{"d_model": 160, "head_dim": 32, "activation": "tanh_gelu", "positions": "rope", "qk_norm": false, "attn_scale": 0.177, "init_std_up": 0.0338}
Each number is 128 + 24 x the weight over its row's rms, rounded and kept within 0 to 255. Layers, rows and columns count from 0. Numbers have three digits each. The size before them is the row's rms in percent of the matrix's.

# layer 4 attention key, 160x160, rms 0.238, rows 54-63, columns 80-159
116:146149111126082118122140128118092139138123119146152084104127119173124127139127078093116140152104144147141064134150130132104126139143101126128112115139153111123119120126141174137129114122163120149176087161129140187176095150170148105110142091
108:162149144074137131135094113157127156149138082152098104118113151139155139122163081105139124139137144161140129083122134101105162109121120174144115136166123124147106064142101148122130156143154128167109135169122140080133155131102094163118133102
121:108134131131191144098137094136120147121125127089127096151143103124134105153093131189161140098169141161128088122149122128155118081051181129113118113126115133106119155147114132136145137110105136097103066135147119113153144147154164109132142170
118:109142206152146114152140121132104084204099119144119136128171165107136152107117131157138129110155124123117109132126103091098118123084096160079118139130150145129093132130070137117127138173149146135150143147140163148123086116114108135138108157
113:115161133112145112119110140099134130103059148124101132115169135148146124137146125124085100154106159117111110101117167100165124142134135127142143086154106146112149167130150150192139138145112153093128171108115122124146159110153116132092138072
120:130112137142123131129117122094087101162121086105123150130085153120128117137126117138116125124146103079167135160143156155125149107126090114137171163179133118108105159073111153122128127111127140149147158122166124138152132141071095128134179114
110:117151113147122163153137084104170172147128138138129148121130134136143136076138100125097135137152137178157121191167114166127103135108133074097130103173149125104094172108099135137063104132131130146127103125088111092123181110163116123101157104
112:102097117096122108079119126124162142119141133137102131110161128112101107150118131167096149135177116128134104133154087166085111103150132165098087118147122117087116095167153146168092114113180154125072125158135129121118105148143126118117149154
105:121135095122146142074127142123148141163074180120118116127153076120109106112142090127145143102109128155168106107117114169127165123119102113189114152120115167150141158140120105096090114133110139155154167142138121095076112119110153130137135107
116:137163147116151151124116121081124133135156116124110126119122061105146140090163128182125156082093136116149131144135133088198178170116117116127094121096118087121115143114115128149141174119120134132097108128082148126124116150130133103127115124
# layer 4 attention query, 160x160, rms 0.23, rows 55-63, columns 80-159
109:092113094157127164162073111062153128089148130145158095119121142127191089142119114172090126122113133139146093134114137140142123152136162146141153097148170121130120154132166102148141131145135170116144106136133111115112126055127150122125083171
125:063157120120107133111140136083093096154146127163136134153110135064109126116127106143139099114146131132146087126139124146139124121171088137156154122133096105118125156141137128095105094107099121116195150164118161131134140170124119104122062165
124:114152101117090099101166148120117107066150121115111116160119119176125108152156151105114107130152084111126176137124159108122160152123135105095133162126127106161145120115139097160127140082110123129139139117171126132121133096127115118154134112
116:077100156127066133108123116129107143164194096125162131129117158176145157134102102126128187151173124139155119091121106161124142115126144116162143161170151110128132149107149125090134131164110115144114091141125113149136114149116085127108112100
122:074158158128124109095125138127104137096094140128139113137128134099119117146136148141175158093119135140151149105129116075111108109133148145103155138121143099111141111135142095133145085115149139135133101086117132122087145143176142139148118150
118:148118170147110108077106138162141109123165113135079127156115147125153121157130117120126132081114148123171123110129192105115124107115125155169137159141130189125153148151125141094142156134109096109159108121153159135103122125146147118157105127
114:151147118096108152137110111145129108160164141120130085165063116141072150172119154148122128094112133155129124094158173113145167125112091171145107123122111165102074112099108133077127168103122143141133131101142126141122128150140151111139124101
112:091148143122120157102138145100139139113085086081132159146130116135123145138118177140132159120125157128136140083179126099181098155122169099116142129099107157134132138137105133151161117137124102130074105135110125147063120113161149177140105131
123:130081177122169143109156097148121128081143109108124159101137179132125134117160184116136103149152095119151156106135102135108080139125139133167130114133091127136137115136148119142145108153113097165119121129087113117125122135121144148128122147
# layer 4 attention value, 160x160, rms 0.147, rows 32-39, columns 80-159
100:148121152105114068138121135110145134135158105172116138129130120105100134122101117159106143100119162183114088138127180113142156107132109119141142142166097136139131137142138148086134113178090138126137108092123134154164125129133079155145134099
112:103175090122131145094146100155160154134153117170088079116148164111148110111120182122130082121131140121093166117113122081112148107115098077158128122110146094103178169132137128131118120113155138157168105137168123164118110096136162119123125151
113:132165120086147135088137137115135160132120148128080119117106111146145099155165078117122120140098100131148107081109120126109149147173122120141137122126092152123126150159153121106153133090058146115122117122173154169126126126137135108108101116
104:153116193144127112140132123113173149125112149113120147137178081107121127143143114120136115129102113081140110143106059117108113130085134125130124129112129106152123157146139144106112138150112112125151122110079181148122108120087132132125091156
104:119098137113109108135127165097135136152139127097119081125127141137119129113131082134150132117167150165110145130149139131146140127134141140128137123132128126094119163143144099137107125123143138124144110123165127070116164132135113122115088125
100:190160117119125128154130116136143130127119155138129124103148122121136109117113129094115151127123120142120116100100141131121180128113088128102163098101162143180136101106139153105163113104167122136174141124126118176116124104099117119060108124
098:150084155117099154119098140092116119125123096156136123137152137093133117144136121096105175082124096137112112091141122124151133121135124170131161141148168121133082176119114141153161093154110103185129113103135108134133148207124155133128141181
106:155134103084153115089089088150102124103164132119158158107123143150166147115128105133154125154119151106125147097101130136147147107096137105073112103118126082093144138130149128152134109177095183085121124124116118084150139115126153110146116109
# layer 4 attention output (transposed), 160x160, rms 0.507, rows 32-39, columns 80-159
103:128086092131113169153166128133113136130116106093131110137100087119175133115162119111152167165137138126142134092139152108151145139140161188102126133118158119113160140088160115160153119067120096164115157134151154132112125132092123144151146128
121:140097160079143089105062108118123130128138110144117135100129139110108152104139156145094135120104163112099124137132084154165102152170137152161096113121120109093120142118136132129162127145122105038115126098139160153123111124124121102139142134
112:141093105119140133176079101150153138102157110149136125099128144122105134082123154170121072129158122155134150139127135118115113112142115154144149138157160127120117148105110165157088148179126155118139181101103117148121100144146131131125119122
111:128156121135153113163103154156120145123139100135120115116140172113102177102112135122159140116132141127152143128077174119103153142133139144159143120093172101167106096122097102107151153135111162088125111136108140117111081151100122101103161148
111:153164130140153154144172116102133114124084109110138117156083130160141094087120126104092112152136101119130141145117086098102133134086101159126132122122144100140104131120100167143128116107107089136111137095138096124096126136101145099120128136
103:145145123081154133122111105129153132123146118126126118145117140129111112122086105169152075110151181086095171135153162157141132160139157119153136161149104140142102128155147124104154139123127110113116107169150133104167127116107126140135161168
102:099134148138104132161143071148146100122131136127147141118105130123135138136126154153158143139117209150127127141103150138131096130156127099143107160154121161168159142098143117089146123096106109134124149105119151109129069121119149087140130135
112:117140132154112098117066180131155164142159111166128134144120119148133143113132140132108124123112119165156129122144137136118114166123100148143176160125160116147138103149134115116130200139158092067100109132156156143088135123135098134142141171